Weights of a small transformer language model.
Size: 13 layers, width 320, 25.1M parameters.
Each number is 200 + 20 x the weight over its row's rms, rounded and kept within 0 to 999. Layers, rows and columns count from 0. The size before them is the row's rms in percent of the matrix's.

# layer 4 MLP down (transposed), 1280x320, rms 0.0537, rows 855-909, columns 256-319
094,212,179,209,199,208,202,208,210,228,224,185,213,193,215,218,202,167,209,187,207,218,215,181,211,215,190,202,233,193,191,173,208,173,179,199,179,212,216,216,219,170,223,204,204,166,179,186,220,259,186,177,233,193,200,231,216,188,185,213,181,191,210,175,181
097,190,186,209,197,202,189,207,192,209,218,199,218,211,180,208,200,206,224,193,195,214,185,195,194,150,187,192,212,206,206,189,165,193,173,199,179,206,202,208,218,199,212,167,243,222,233,225,206,233,207,206,210,195,188,189,183,193,162,161,184,195,236,180,209
102,202,208,178,219,203,246,220,236,190,192,190,198,192,213,202,192,187,194,162,163,217,226,211,217,199,232,223,213,211,194,210,188,210,195,205,176,177,234,218,167,208,198,206,194,199,187,181,202,162,167,181,204,210,209,192,195,191,225,209,211,186,196,196,197
106,173,206,189,223,200,223,207,206,191,188,226,202,212,157,186,199,236,217,180,219,197,194,224,201,235,184,207,191,192,189,205,181,216,192,217,213,238,188,194,202,193,194,187,193,224,179,189,207,157,189,183,192,208,176,248,182,206,195,206,205,183,203,235,214
098,195,216,183,179,201,193,194,203,205,185,216,197,206,193,201,216,221,165,209,182,212,190,192,200,203,176,199,216,178,212,206,221,220,196,191,221,225,181,216,195,203,218,208,198,191,208,199,180,180,179,209,195,167,203,212,174,189,201,169,207,216,202,203,202
092,195,181,177,208,200,204,230,219,202,217,188,154,200,153,206,232,212,176,206,171,220,181,196,208,229,211,201,211,197,183,186,199,209,191,204,170,228,194,209,209,214,216,170,194,182,179,219,207,207,219,196,182,209,234,223,207,216,207,211,182,212,174,243,181
095,185,182,209,168,205,214,198,229,215,195,198,171,189,167,194,192,204,216,217,185,236,212,215,219,225,199,189,230,189,215,172,175,187,172,164,195,210,190,181,181,190,211,194,198,168,195,189,203,199,232,260,180,220,202,201,174,190,161,187,167,233,180,213,185
099,203,185,205,182,196,165,203,191,234,191,234,231,242,186,203,225,216,211,185,180,197,195,218,195,182,191,182,186,198,180,173,182,215,194,211,205,211,194,215,217,195,178,182,189,222,191,185,196,176,184,195,204,241,230,126,200,191,178,225,210,191,192,172,190
101,189,220,234,191,208,206,210,243,156,214,235,183,207,216,208,211,194,173,202,226,186,187,200,227,208,208,202,187,219,243,212,174,234,184,237,218,187,204,215,222,199,193,204,211,233,211,204,226,159,211,178,176,204,198,212,192,161,203,160,183,193,198,240,167
090,242,233,216,179,203,228,212,219,224,177,182,174,194,174,227,221,198,196,206,180,202,177,218,207,224,161,177,187,189,190,207,153,216,174,194,186,170,215,168,201,235,225,194,207,178,219,192,194,190,185,225,200,230,210,230,198,200,173,217,211,248,220,205,200
108,231,178,197,174,198,195,244,194,196,198,184,165,226,180,213,235,178,190,191,216,209,176,225,188,222,186,172,173,224,183,192,177,219,203,196,190,197,208,207,208,191,203,213,213,171,209,215,213,248,218,193,211,217,239,169,207,224,227,228,192,220,176,219,211
095,227,182,213,213,219,196,188,212,206,184,228,197,192,226,212,201,230,199,180,188,213,217,213,215,197,208,226,230,230,221,199,212,204,193,205,191,213,262,254,205,180,202,179,167,221,192,197,205,233,217,202,199,173,194,209,192,182,234,202,165,218,228,206,223
102,159,186,221,202,203,170,218,221,194,211,218,211,201,233,156,205,224,216,186,203,190,230,201,201,212,181,215,177,210,223,207,190,182,207,238,170,164,183,200,180,188,171,203,183,179,210,205,211,230,187,213,239,155,137,210,225,222,184,210,213,220,188,200,211
094,177,194,184,218,214,192,196,200,196,184,203,195,206,176,213,215,234,221,195,213,212,190,208,174,214,190,192,235,210,179,220,189,223,189,182,199,224,220,209,177,201,163,204,198,195,209,175,170,233,225,189,224,189,179,165,240,173,194,161,208,237,209,169,213
111,194,200,188,217,193,163,198,168,197,203,207,179,235,202,188,221,221,205,202,207,218,214,203,218,166,226,200,211,222,218,197,178,172,186,226,198,211,169,223,179,200,234,188,194,156,179,212,207,214,227,206,199,213,188,223,211,187,211,182,228,237,159,189,179
097,129,198,209,179,191,205,213,179,228,201,163,200,183,194,190,190,191,198,223,185,186,195,175,191,223,163,245,181,223,218,194,169,193,201,206,207,191,201,224,226,208,213,164,212,218,218,211,218,191,232,222,224,180,217,173,197,186,213,205,213,206,207,226,216
094,201,209,194,211,171,175,208,148,199,250,166,180,219,203,204,215,202,212,183,197,229,205,204,174,183,188,191,196,205,185,160,208,202,201,198,212,202,194,190,178,182,188,164,225,224,180,224,201,248,207,203,163,223,195,186,163,192,192,179,191,217,216,173,228
106,204,188,199,213,198,175,233,206,209,210,216,176,183,228,175,197,225,161,199,191,208,210,242,182,213,200,173,208,216,215,198,182,209,217,203,168,203,202,204,194,215,209,190,163,225,177,215,190,201,183,230,193,228,195,240,211,188,172,136,207,207,207,218,171
101,170,178,174,186,222,183,251,188,222,218,227,208,193,188,215,216,199,238,196,231,198,210,169,182,180,197,184,226,214,198,182,206,206,204,201,197,170,187,209,183,200,197,153,203,207,223,167,175,195,195,210,199,189,158,220,216,170,216,148,210,213,204,200,208
096,204,193,189,216,204,193,178,210,215,239,225,185,173,202,188,208,210,199,203,170,192,190,194,196,188,228,204,203,191,191,210,174,197,214,203,209,226,217,202,212,225,204,213,201,203,235,190,193,204,188,179,209,187,189,228,213,194,187,208,203,210,214,195,191
106,194,199,201,142,210,202,187,208,182,215,241,168,199,179,224,211,197,184,214,207,212,239,217,205,182,208,190,173,180,205,172,189,202,186,219,178,254,193,174,168,230,195,195,165,218,205,218,251,209,181,187,203,211,194,168,191,215,203,216,220,176,189,190,235
101,205,198,247,219,212,219,193,237,251,191,183,197,210,199,181,208,194,192,231,180,182,202,219,199,195,188,196,230,217,212,214,174,203,221,182,212,174,207,185,203,192,220,232,199,204,205,199,199,210,195,205,200,196,200,179,186,220,201,211,198,216,214,203,184
088,200,158,217,172,210,194,200,157,197,242,159,209,208,163,227,177,175,170,183,202,179,201,222,225,159,185,189,231,212,200,192,183,215,172,195,198,238,205,197,223,211,228,200,210,223,225,153,210,220,227,184,186,228,183,223,202,215,213,197,192,201,190,213,191
094,204,185,212,181,241,219,213,210,184,218,199,213,184,201,181,202,221,194,177,199,198,203,173,213,174,179,174,205,229,182,193,221,194,187,193,183,230,210,204,193,194,205,179,199,184,217,180,180,174,202,186,183,187,195,196,218,193,208,205,178,195,166,193,189
103,177,198,209,227,187,194,181,209,213,196,203,162,246,175,195,235,233,201,223,200,210,189,219,210,176,207,218,183,218,197,210,178,240,191,194,224,182,198,172,212,197,202,202,183,222,232,195,213,190,186,226,227,215,191,164,194,245,171,211,188,207,234,194,197
103,192,177,234,205,197,188,171,207,194,196,208,193,180,174,247,160,187,185,209,258,189,216,201,213,209,191,171,198,186,197,208,197,197,160,217,194,181,219,233,202,234,234,199,166,228,185,188,230,195,217,202,187,221,191,213,204,179,201,205,192,219,218,197,174
100,221,218,201,208,190,222,167,218,218,179,199,220,168,194,190,218,134,221,220,223,188,186,233,190,203,171,240,230,193,161,198,168,173,187,186,176,183,216,197,235,193,219,212,203,200,205,213,213,192,214,185,230,172,222,183,189,214,204,195,178,217,225,219,178
102,204,215,178,240,231,227,185,196,160,176,166,174,194,238,188,152,202,209,172,205,206,186,214,221,191,191,188,212,164,199,195,220,181,192,210,221,167,195,180,194,220,197,193,189,170,222,189,201,200,179,191,234,191,154,211,201,205,246,188,183,209,193,225,181
101,218,188,235,217,160,180,180,200,212,192,171,193,206,190,161,209,171,195,206,220,198,183,204,191,187,195,187,204,187,215,203,177,206,199,220,188,230,184,193,194,186,205,189,215,183,200,226,148,254,220,216,178,213,206,203,168,192,244,179,206,192,170,209,204
102,205,179,220,219,178,208,208,214,197,198,193,162,211,221,221,224,233,158,196,179,215,179,219,189,247,184,206,203,199,219,236,203,196,174,249,203,249,212,221,209,255,182,186,184,223,203,175,210,211,199,212,199,217,204,220,214,181,214,177,208,204,186,185,219
107,192,200,173,205,204,202,244,243,181,200,205,172,178,181,210,210,248,190,181,156,215,216,211,228,230,180,232,212,185,200,190,193,185,214,201,212,169,201,219,208,196,192,208,220,185,202,181,183,176,203,196,205,195,192,197,186,227,233,187,211,172,192,225,157
099,193,180,217,191,211,225,196,194,196,175,224,210,206,204,163,230,218,194,162,192,197,196,190,200,209,184,209,185,209,221,177,193,214,171,215,187,212,211,208,230,228,176,219,215,191,202,220,189,179,203,202,204,155,201,200,180,205,207,173,196,200,223,214,165
101,216,199,233,187,209,212,233,191,200,204,193,205,190,172,185,147,199,194,202,223,225,180,212,199,244,197,204,178,199,216,200,213,195,228,223,190,207,242,234,182,215,195,190,168,208,231,210,168,208,221,220,192,149,168,215,179,224,204,199,224,194,171,184,202
100,199,160,227,212,192,161,208,210,215,227,167,222,184,236,208,179,197,203,216,225,184,210,205,192,150,201,199,168,204,249,173,219,133,227,206,209,193,139,193,222,206,232,171,187,166,191,179,218,169,210,219,178,194,203,182,190,186,184,206,207,206,190,219,196
097,204,210,230,191,205,220,171,193,220,163,156,167,196,225,216,231,198,198,177,212,209,180,199,196,181,202,194,201,193,233,194,215,185,197,217,180,173,198,195,195,207,199,194,208,192,205,178,195,194,232,214,244,211,216,189,193,176,190,231,222,215,187,205,212
100,156,218,155,195,187,202,192,189,197,176,204,215,188,250,217,236,192,185,208,207,188,196,198,191,218,186,222,209,191,209,227,192,177,200,196,196,243,189,211,173,201,228,190,183,242,210,227,247,191,216,201,204,193,193,200,240,215,196,204,183,189,211,171,201
097,214,214,189,200,164,215,204,197,218,222,190,228,217,197,201,215,191,214,186,214,195,188,217,229,162,221,184,195,186,208,184,182,199,194,190,215,174,210,162,175,209,173,215,198,186,197,222,221,166,191,197,234,225,189,190,152,197,188,200,227,215,175,185,177
099,234,211,225,194,179,225,181,211,210,207,185,202,204,184,208,239,188,180,235,190,199,216,197,189,171,185,186,193,193,201,196,185,207,183,186,220,209,224,195,204,202,186,185,190,206,176,211,190,205,213,251,180,196,207,234,208,208,203,186,222,167,188,202,200
097,210,207,240,185,193,156,240,150,214,183,214,177,220,196,169,214,198,201,250,179,230,194,209,195,188,217,207,196,219,220,172,199,191,191,172,183,204,189,173,204,233,222,170,186,155,165,223,210,208,230,225,198,206,215,240,183,218,194,224,183,196,189,229,207
098,211,199,201,199,195,205,206,204,171,204,186,199,199,227,207,191,200,199,179,216,187,205,217,199,161,190,212,194,193,177,225,193,197,170,166,184,210,184,186,226,224,188,182,203,162,194,211,214,192,192,155,217,232,211,205,205,195,229,209,202,222,202,193,184
108,196,170,218,185,205,244,208,166,190,195,223,192,174,188,191,211,204,203,177,215,221,175,184,175,209,183,174,205,218,192,195,182,165,172,212,218,236,171,228,212,195,212,203,212,176,203,192,190,221,229,202,188,195,228,204,211,206,184,191,176,160,178,228,195
101,196,194,208,202,207,174,241,186,215,193,208,180,197,192,193,210,178,176,235,183,229,181,186,161,217,172,210,186,211,211,175,188,194,200,238,198,207,184,161,167,229,187,180,206,192,159,240,212,158,199,196,212,179,198,176,204,195,194,196,187,163,192,187,194
102,202,216,223,204,188,175,232,193,205,193,167,196,186,239,197,202,208,196,168,202,217,222,167,191,218,181,189,184,209,229,208,200,185,210,173,186,188,220,232,204,212,191,229,172,235,204,214,208,179,200,229,228,182,184,225,211,164,183,173,177,227,191,199,210
106,200,217,222,172,158,215,154,227,203,189,196,168,203,206,184,202,183,196,194,191,199,207,192,212,157,173,169,188,211,207,182,199,246,209,256,220,210,185,215,226,203,192,217,236,226,211,179,187,232,188,198,213,207,209,171,207,200,170,183,192,198,166,189,198
101,208,206,203,203,191,216,186,215,205,201,174,199,170,177,213,138,200,181,192,215,187,245,172,174,205,231,201,211,184,191,214,174,171,215,196,261,238,218,210,171,201,182,209,177,212,219,208,234,186,201,242,201,173,233,223,251,226,203,198,191,200,164,211,215
102,221,203,222,205,202,184,170,197,215,198,172,210,214,164,172,224,211,195,244,231,184,208,188,168,176,239,169,205,151,185,178,202,187,205,200,196,220,196,167,190,189,171,207,192,212,222,202,206,201,202,221,215,205,204,168,207,190,201,189,216,213,201,191,234
100,205,234,222,212,211,156,194,187,185,193,213,175,196,210,180,223,241,189,212,204,215,190,229,198,210,170,181,170,187,205,216,220,206,187,207,197,203,158,221,224,192,229,203,182,167,205,203,200,202,206,209,192,179,208,197,221,183,207,191,184,209,230,185,194
104,187,206,209,232,229,203,179,215,211,205,159,195,173,193,212,181,156,210,239,182,203,173,208,183,168,205,196,207,186,195,194,182,198,214,217,209,162,228,199,223,207,188,207,215,195,202,191,197,161,208,214,168,213,183,188,202,195,215,209,194,191,211,204,190
096,187,234,186,205,217,170,196,224,219,178,224,204,187,213,165,187,202,187,202,200,190,204,189,231,173,193,186,221,190,209,196,176,180,171,251,193,174,215,225,213,226,191,228,192,202,236,203,183,194,193,211,245,213,214,197,220,175,186,202,220,217,181,180,204
103,152,187,210,232,184,210,227,179,191,187,183,218,196,175,180,182,207,226,224,220,183,196,190,178,219,205,194,196,204,160,196,187,195,223,212,217,203,199,207,205,227,197,222,191,226,212,213,207,214,228,216,209,198,221,250,214,210,186,207,225,210,193,229,197
101,223,238,206,207,212,206,204,216,197,204,191,211,217,198,179,201,172,182,174,198,196,175,224,185,190,193,183,204,216,213,210,262,206,221,209,221,241,173,192,173,215,226,173,199,195,219,192,159,208,208,187,210,219,140,215,215,212,204,236,168,217,160,214,204
097,205,219,216,215,188,223,228,244,195,195,197,224,174,183,230,183,193,240,214,211,211,210,185,219,198,211,192,215,229,196,203,232,208,189,202,157,162,209,222,225,220,212,192,212,185,216,177,205,194,206,182,181,203,218,203,189,192,209,204,227,179,219,177,188
093,183,174,225,180,209,196,190,186,207,182,177,198,215,154,196,219,197,190,202,194,171,227,226,194,207,195,197,191,198,201,229,200,204,171,195,198,185,215,215,187,205,218,194,183,179,199,221,223,202,238,209,231,169,195,194,201,184,204,189,164,186,234,223,206
100,198,235,206,216,186,188,165,195,165,209,167,160,223,198,214,203,236,227,216,197,222,205,196,209,181,230,165,196,198,185,183,208,217,214,177,189,196,200,207,222,165,240,171,221,219,214,200,207,213,194,146,189,221,215,159,177,217,224,213,222,213,215,185,205
099,221,193,195,202,169,165,187,192,188,211,211,183,170,202,159,204,202,222,207,224,214,175,194,194,201,206,192,185,193,196,204,225,190,251,179,204,188,185,201,199,202,242,190,201,189,171,191,204,210,212,197,160,190,193,197,207,185,242,227,205,205,180,188,204
# layer 4 MLP up, 1280x320, rms 0.0537, rows 856-909, columns 256-319
097,192,179,198,209,254,221,188,211,188,180,199,209,183,199,225,210,186,197,208,206,204,202,180,202,188,176,183,199,203,217,220,172,194,180,158,177,200,224,239,214,224,196,206,234,202,180,217,183,212,227,173,131,241,185,197,197,187,191,171,211,194,233,202,189
107,198,221,204,199,193,185,179,195,175,197,207,188,196,203,214,221,206,203,200,192,215,170,212,206,204,180,209,197,188,197,182,196,221,176,208,130,207,209,207,208,218,211,217,214,172,226,220,218,194,182,217,212,229,209,173,193,176,224,182,202,197,205,203,203
108,172,210,179,191,178,157,198,166,143,188,227,202,222,200,197,215,201,224,239,233,197,195,213,178,197,160,186,243,226,170,222,182,212,192,197,230,223,193,189,204,230,191,204,199,175,207,179,180,192,200,191,164,208,174,229,204,202,216,220,204,179,207,211,175
098,191,204,202,200,215,216,182,181,206,201,201,220,246,195,189,237,231,180,242,245,192,218,218,201,192,183,220,215,228,177,183,199,187,214,188,242,197,195,233,200,213,190,173,183,218,188,189,179,195,219,170,195,224,186,218,221,182,217,240,220,210,218,219,223
091,220,188,177,200,224,226,181,196,199,176,182,227,178,247,193,170,236,238,221,191,188,194,246,214,167,159,218,201,197,249,209,211,158,176,204,247,226,208,218,212,158,235,200,224,200,199,199,174,225,201,168,183,154,193,207,212,150,203,226,210,190,205,195,190
091,228,232,158,167,200,208,167,165,159,206,164,210,185,188,196,195,214,158,180,213,174,179,169,196,199,213,208,217,224,214,167,193,241,215,192,188,196,204,174,197,182,186,221,187,181,219,227,216,176,174,194,207,238,225,185,194,182,210,214,219,192,201,228,201
099,198,218,185,186,188,219,203,201,181,213,191,228,216,227,211,212,190,194,202,226,222,218,239,197,198,196,205,213,185,191,201,190,172,185,209,223,218,221,212,177,168,184,177,196,205,204,219,217,214,161,163,167,202,206,160,196,204,221,176,212,185,218,163,178
099,212,210,182,213,212,197,154,216,159,192,202,248,177,202,196,220,180,190,191,221,167,199,171,165,213,231,206,261,244,201,171,190,172,223,187,227,152,197,220,200,178,160,213,222,213,221,225,219,163,194,176,230,177,201,201,217,186,213,207,167,200,214,202,207
085,200,244,171,162,200,213,192,214,208,212,153,215,202,178,190,214,218,198,208,186,194,201,205,196,193,228,212,192,227,189,175,207,157,212,197,219,150,224,189,186,194,230,188,192,172,144,215,180,169,196,221,191,200,228,174,206,184,207,197,206,207,203,207,165
111,227,200,212,199,170,173,184,178,170,207,200,206,186,201,198,239,194,245,211,227,202,217,209,226,199,223,188,161,167,200,173,186,230,182,193,206,191,227,200,229,190,204,205,233,161,219,178,226,228,205,228,185,223,201,195,202,233,232,209,140,170,231,215,186
095,173,179,207,191,259,233,196,217,194,191,223,208,197,208,189,206,193,193,216,199,171,183,222,192,153,223,214,220,205,192,225,167,241,209,181,198,216,202,220,216,209,184,199,209,173,211,195,189,222,249,171,198,159,191,185,204,205,179,191,207,175,184,169,173
103,255,183,190,208,201,201,207,179,206,187,170,171,169,208,198,219,191,194,215,196,182,188,213,195,205,196,201,208,198,224,210,227,173,202,183,172,187,212,201,221,209,202,207,188,212,181,166,214,222,237,181,214,193,193,194,221,189,168,214,213,172,238,199,171
093,197,229,182,222,222,212,223,202,218,185,230,230,194,197,265,244,194,207,221,205,211,205,199,164,166,214,243,196,170,215,221,191,178,193,170,210,189,228,193,170,195,184,204,196,164,192,187,212,204,203,209,185,185,193,185,198,211,216,187,180,223,208,185,188
121,194,230,180,210,221,164,231,213,169,179,263,178,195,214,188,222,209,199,173,187,206,240,187,211,172,224,190,223,171,199,195,191,186,206,196,186,181,231,209,185,198,207,225,225,167,179,188,217,180,190,197,178,215,205,215,230,184,185,178,220,177,186,213,209
094,208,164,205,184,219,215,185,184,224,192,188,201,192,188,219,213,205,207,229,222,225,219,211,178,204,196,213,206,202,182,174,183,186,184,201,186,218,223,193,193,180,183,215,223,214,213,229,204,158,212,199,207,230,212,182,179,230,209,200,225,163,191,190,201
093,199,236,179,196,208,274,175,199,213,195,234,245,206,224,204,194,200,212,236,179,190,198,186,238,181,212,203,242,210,197,199,164,140,193,177,228,187,216,219,197,184,187,198,167,171,187,201,207,183,195,205,177,200,197,192,186,200,173,199,210,221,164,188,205
107,180,221,187,202,183,203,208,202,247,225,166,178,208,176,178,195,236,179,238,212,177,192,209,187,212,229,200,218,198,213,206,184,204,219,211,204,154,210,203,227,238,203,204,227,192,198,159,225,172,190,223,203,202,227,200,191,191,173,190,176,201,206,189,216
101,205,215,179,150,215,222,238,181,180,173,226,215,210,216,213,213,167,181,195,216,190,209,168,190,208,196,252,224,218,186,183,181,222,208,212,214,199,254,176,206,181,232,191,187,179,197,254,177,189,218,216,197,208,206,195,181,171,223,190,195,208,202,213,162
093,202,200,207,222,212,208,198,215,203,214,195,200,193,206,206,225,198,188,199,165,248,204,232,246,221,190,215,154,192,218,186,178,176,236,187,183,211,182,229,213,226,179,233,211,196,201,150,193,197,212,178,189,209,173,189,212,193,182,189,202,181,222,178,228
105,195,210,181,217,165,214,211,209,214,177,244,198,210,205,172,198,220,199,201,190,205,182,174,186,214,175,225,212,172,215,178,190,196,174,215,209,195,174,247,201,170,214,166,195,191,175,194,189,216,170,212,185,176,223,216,210,182,220,188,198,162,178,222,208
101,229,238,212,202,227,215,187,204,184,173,197,207,222,233,214,226,174,205,189,195,188,201,229,161,219,216,177,241,201,197,174,182,193,198,220,196,218,228,219,167,201,209,214,212,173,223,181,230,220,190,205,158,158,220,186,202,190,188,215,197,181,228,199,169
084,200,188,173,188,213,200,172,213,194,228,193,222,211,204,202,211,177,176,236,168,189,212,213,203,180,218,190,185,182,205,209,186,209,239,210,153,222,196,193,199,218,202,233,211,213,184,169,210,215,183,172,207,205,198,233,201,237,172,196,208,161,190,222,185
091,196,185,184,198,197,212,212,195,216,198,205,238,194,234,191,225,217,233,207,180,230,209,192,174,247,190,192,222,204,176,200,212,209,218,220,190,210,227,257,200,201,201,181,210,179,174,181,219,243,205,213,223,211,211,188,212,209,217,188,161,187,228,173,181
101,213,205,194,205,173,220,187,176,212,175,179,194,243,214,185,231,194,222,236,177,144,218,238,194,205,225,219,197,210,195,234,198,182,213,159,230,225,216,224,180,211,181,243,170,212,164,207,198,176,204,204,184,211,187,185,213,188,176,219,195,169,216,195,216
102,190,198,200,154,229,184,186,203,207,211,217,208,190,191,205,191,216,191,195,225,178,214,200,198,205,161,182,207,242,196,200,170,208,143,196,194,177,203,190,163,187,197,215,186,232,212,230,206,211,213,188,165,220,163,178,210,168,248,221,204,190,201,202,177
100,182,214,198,187,228,200,208,170,179,171,198,216,205,194,218,200,242,205,206,179,209,192,170,194,250,151,217,224,202,211,223,205,168,168,211,218,166,212,216,205,220,210,221,209,197,217,171,228,171,212,222,230,194,191,191,195,171,225,204,202,181,197,188,164
105,184,171,155,198,214,212,239,213,174,220,180,230,206,211,196,206,191,199,193,186,195,240,215,198,225,195,169,205,207,214,204,199,147,222,161,211,167,184,201,165,187,200,179,238,225,178,190,225,202,218,170,208,206,194,196,207,167,245,196,193,177,191,186,164
105,194,210,226,222,219,154,199,165,203,222,180,189,234,229,161,209,218,200,184,215,184,186,220,199,184,208,180,190,184,213,189,187,216,160,209,222,229,210,189,227,169,219,194,226,181,227,187,191,198,197,220,174,203,183,201,224,208,241,210,219,182,227,191,199
106,220,159,212,232,223,226,181,210,171,193,184,207,193,232,209,228,179,211,206,203,210,213,211,189,177,152,207,172,209,191,223,209,182,196,188,192,204,203,208,241,176,188,194,198,221,199,190,214,181,197,196,231,207,216,211,195,219,189,205,238,176,200,201,216
104,192,207,179,206,246,158,177,167,174,176,201,220,202,195,195,195,207,236,201,209,197,185,198,213,218,190,225,201,224,216,166,218,202,209,212,208,175,189,184,197,184,162,215,189,202,184,216,193,216,186,165,196,196,202,174,232,201,184,189,183,156,202,215,217
095,205,227,180,160,198,151,237,176,202,171,172,205,233,180,182,193,198,176,192,176,217,215,166,191,194,199,195,205,162,191,166,177,178,186,196,157,186,203,203,217,213,204,205,205,226,175,185,181,178,205,190,185,189,189,170,186,194,182,185,163,195,197,183,200
099,169,230,205,177,204,212,190,168,165,201,185,226,230,216,185,223,196,180,196,174,197,207,231,210,174,189,187,192,235,194,195,199,223,196,196,198,214,188,235,172,206,162,185,167,208,206,199,181,205,187,199,177,205,213,220,207,200,182,204,199,202,214,156,206
096,175,222,225,189,195,179,225,222,260,217,192,213,224,216,181,184,197,227,229,201,182,257,201,216,174,204,203,186,225,192,209,160,175,226,176,198,164,197,176,208,205,206,208,206,178,196,186,184,180,202,210,184,204,212,209,183,185,188,173,184,184,202,172,188
095,204,190,196,211,197,197,184,187,212,187,182,212,192,207,223,178,216,245,203,201,207,201,186,221,188,182,229,200,180,184,176,220,209,203,216,205,166,177,216,193,220,187,187,189,209,191,162,218,193,174,222,224,191,188,198,183,196,228,210,187,227,181,210,185
093,224,200,158,192,210,222,231,225,202,196,228,215,231,217,206,213,207,194,226,178,189,216,203,209,181,207,231,176,200,230,181,169,237,199,163,213,198,190,225,203,219,190,209,161,187,207,193,192,224,179,200,175,220,201,186,167,189,208,226,190,193,203,196,159
093,172,211,192,165,189,202,206,211,170,215,204,208,240,208,197,183,224,240,207,196,190,191,200,178,192,205,246,201,198,214,209,175,204,203,211,228,226,194,208,195,209,185,247,134,215,209,204,212,207,184,220,245,220,232,207,229,206,177,223,220,227,212,203,176
101,209,213,223,184,195,219,188,198,193,148,214,196,196,176,216,198,244,168,198,215,186,196,210,212,199,161,211,182,216,182,179,200,206,169,203,173,164,196,201,202,201,180,203,159,160,196,192,195,204,218,229,197,193,190,203,187,202,177,175,196,196,215,201,189
098,202,199,180,225,217,216,181,197,189,211,185,202,199,215,172,192,179,244,197,206,189,170,212,183,196,189,226,192,194,227,204,220,176,193,195,224,159,250,213,200,208,207,219,232,213,227,205,220,197,194,203,204,207,182,197,221,194,203,255,241,171,174,196,164
098,204,189,211,195,208,219,207,220,218,210,204,193,217,216,181,206,159,196,226,193,173,197,195,219,179,180,201,208,202,203,239,176,195,196,194,207,174,209,201,218,161,172,215,204,229,197,231,187,174,214,198,218,207,153,188,189,167,207,202,176,177,214,196,151
106,217,184,208,213,216,205,225,193,227,158,223,207,203,213,189,218,222,215,191,207,220,199,180,179,178,206,219,254,216,204,207,194,208,201,190,188,189,191,217,208,200,208,226,192,172,198,177,205,200,163,208,185,157,190,222,205,205,204,188,195,178,216,209,174
102,215,189,206,221,203,225,215,215,219,204,195,191,236,243,204,191,205,201,241,166,207,177,185,167,225,198,179,202,239,210,196,183,218,190,236,194,232,211,178,173,182,145,211,208,195,222,203,193,174,167,203,196,194,209,215,182,169,200,195,166,175,213,198,169
102,228,212,183,178,209,208,214,193,198,156,200,212,198,189,185,187,188,179,196,234,169,241,205,229,188,224,185,182,178,195,203,194,193,203,173,188,200,197,214,183,197,218,190,202,187,198,220,223,192,179,201,204,201,152,224,234,199,200,150,188,154,238,207,214
111,186,219,189,195,183,207,176,172,192,197,169,223,186,211,185,193,236,178,194,182,200,197,188,249,230,192,216,230,205,204,221,179,208,161,202,193,194,195,216,186,193,175,215,201,179,203,197,232,217,206,183,194,216,213,243,159,170,215,198,201,196,208,202,200
098,225,220,201,206,179,172,190,204,186,195,201,198,172,218,258,191,194,193,183,226,161,165,198,203,183,209,197,259,177,240,191,188,171,201,201,232,222,211,178,188,206,249,173,157,226,213,186,229,203,161,179,199,190,183,227,202,191,197,192,206,171,208,189,177
097,186,191,200,222,186,210,223,224,190,168,252,188,199,214,219,165,176,190,184,175,204,170,212,237,212,209,218,213,222,212,186,210,219,226,223,213,172,192,187,239,197,174,223,167,184,218,191,215,217,182,185,207,207,179,229,193,165,217,206,188,209,198,225,178
098,204,198,212,204,173,176,200,194,228,224,178,206,219,216,192,234,239,182,197,185,197,245,184,171,195,227,207,229,203,223,202,201,187,184,161,195,179,198,212,180,190,204,217,197,257,205,157,201,195,195,215,209,183,164,209,195,236,242,188,161,193,241,214,169
103,202,209,222,237,214,179,217,199,213,166,245,195,235,239,180,234,187,199,231,220,211,186,183,189,201,200,191,236,209,218,195,204,171,200,197,174,185,236,183,211,176,222,251,197,237,172,203,192,196,200,218,198,191,195,209,210,204,187,245,205,190,217,192,192
093,221,224,215,201,223,204,211,181,201,191,205,245,209,231,212,215,181,221,217,221,181,171,234,198,189,198,215,231,227,214,194,162,202,209,218,183,156,178,203,229,222,181,203,195,157,177,170,218,214,163,211,184,175,193,170,212,142,208,206,179,191,207,197,212
103,195,184,201,183,191,197,219,178,184,205,202,204,230,219,186,171,190,221,235,184,197,187,191,236,206,195,220,203,167,198,189,140,184,223,186,183,218,241,172,230,228,190,181,203,204,199,203,191,188,190,224,211,221,190,198,207,204,215,236,158,189,183,211,185
103,227,251,201,220,182,197,223,226,214,192,236,223,183,250,230,231,205,205,192,231,196,240,194,199,185,196,225,194,180,207,190,206,164,183,198,235,191,220,186,193,207,223,176,195,208,211,207,175,202,201,185,170,228,179,202,199,179,213,229,172,162,191,192,194
100,188,183,199,212,233,185,210,236,166,198,173,205,233,191,226,179,217,177,220,220,206,176,179,211,166,160,219,204,228,220,204,172,222,227,197,187,184,227,187,217,140,243,195,188,244,209,207,225,192,238,183,213,223,207,195,193,190,210,237,194,211,174,197,174
089,239,200,196,226,217,190,211,232,201,217,230,177,206,194,215,192,198,215,207,176,221,232,203,186,157,214,209,208,165,202,203,172,197,191,198,169,200,190,193,224,216,161,206,218,167,171,199,210,154,204,209,173,222,250,178,192,205,193,157,225,198,206,180,187
099,223,200,190,207,205,202,196,145,156,197,189,204,179,242,181,146,242,217,194,201,192,158,203,197,191,190,211,195,180,198,220,194,171,212,208,202,192,212,189,171,173,211,190,182,182,200,190,201,177,197,171,211,165,190,230,188,195,224,180,187,151,203,139,202
097,201,221,213,206,214,204,195,195,192,202,177,203,198,212,214,228,200,213,208,217,149,208,203,228,215,160,196,203,195,196,184,184,177,197,212,218,219,191,237,221,219,221,226,166,189,212,194,205,228,222,192,214,241,215,208,196,195,218,195,221,217,207,185,189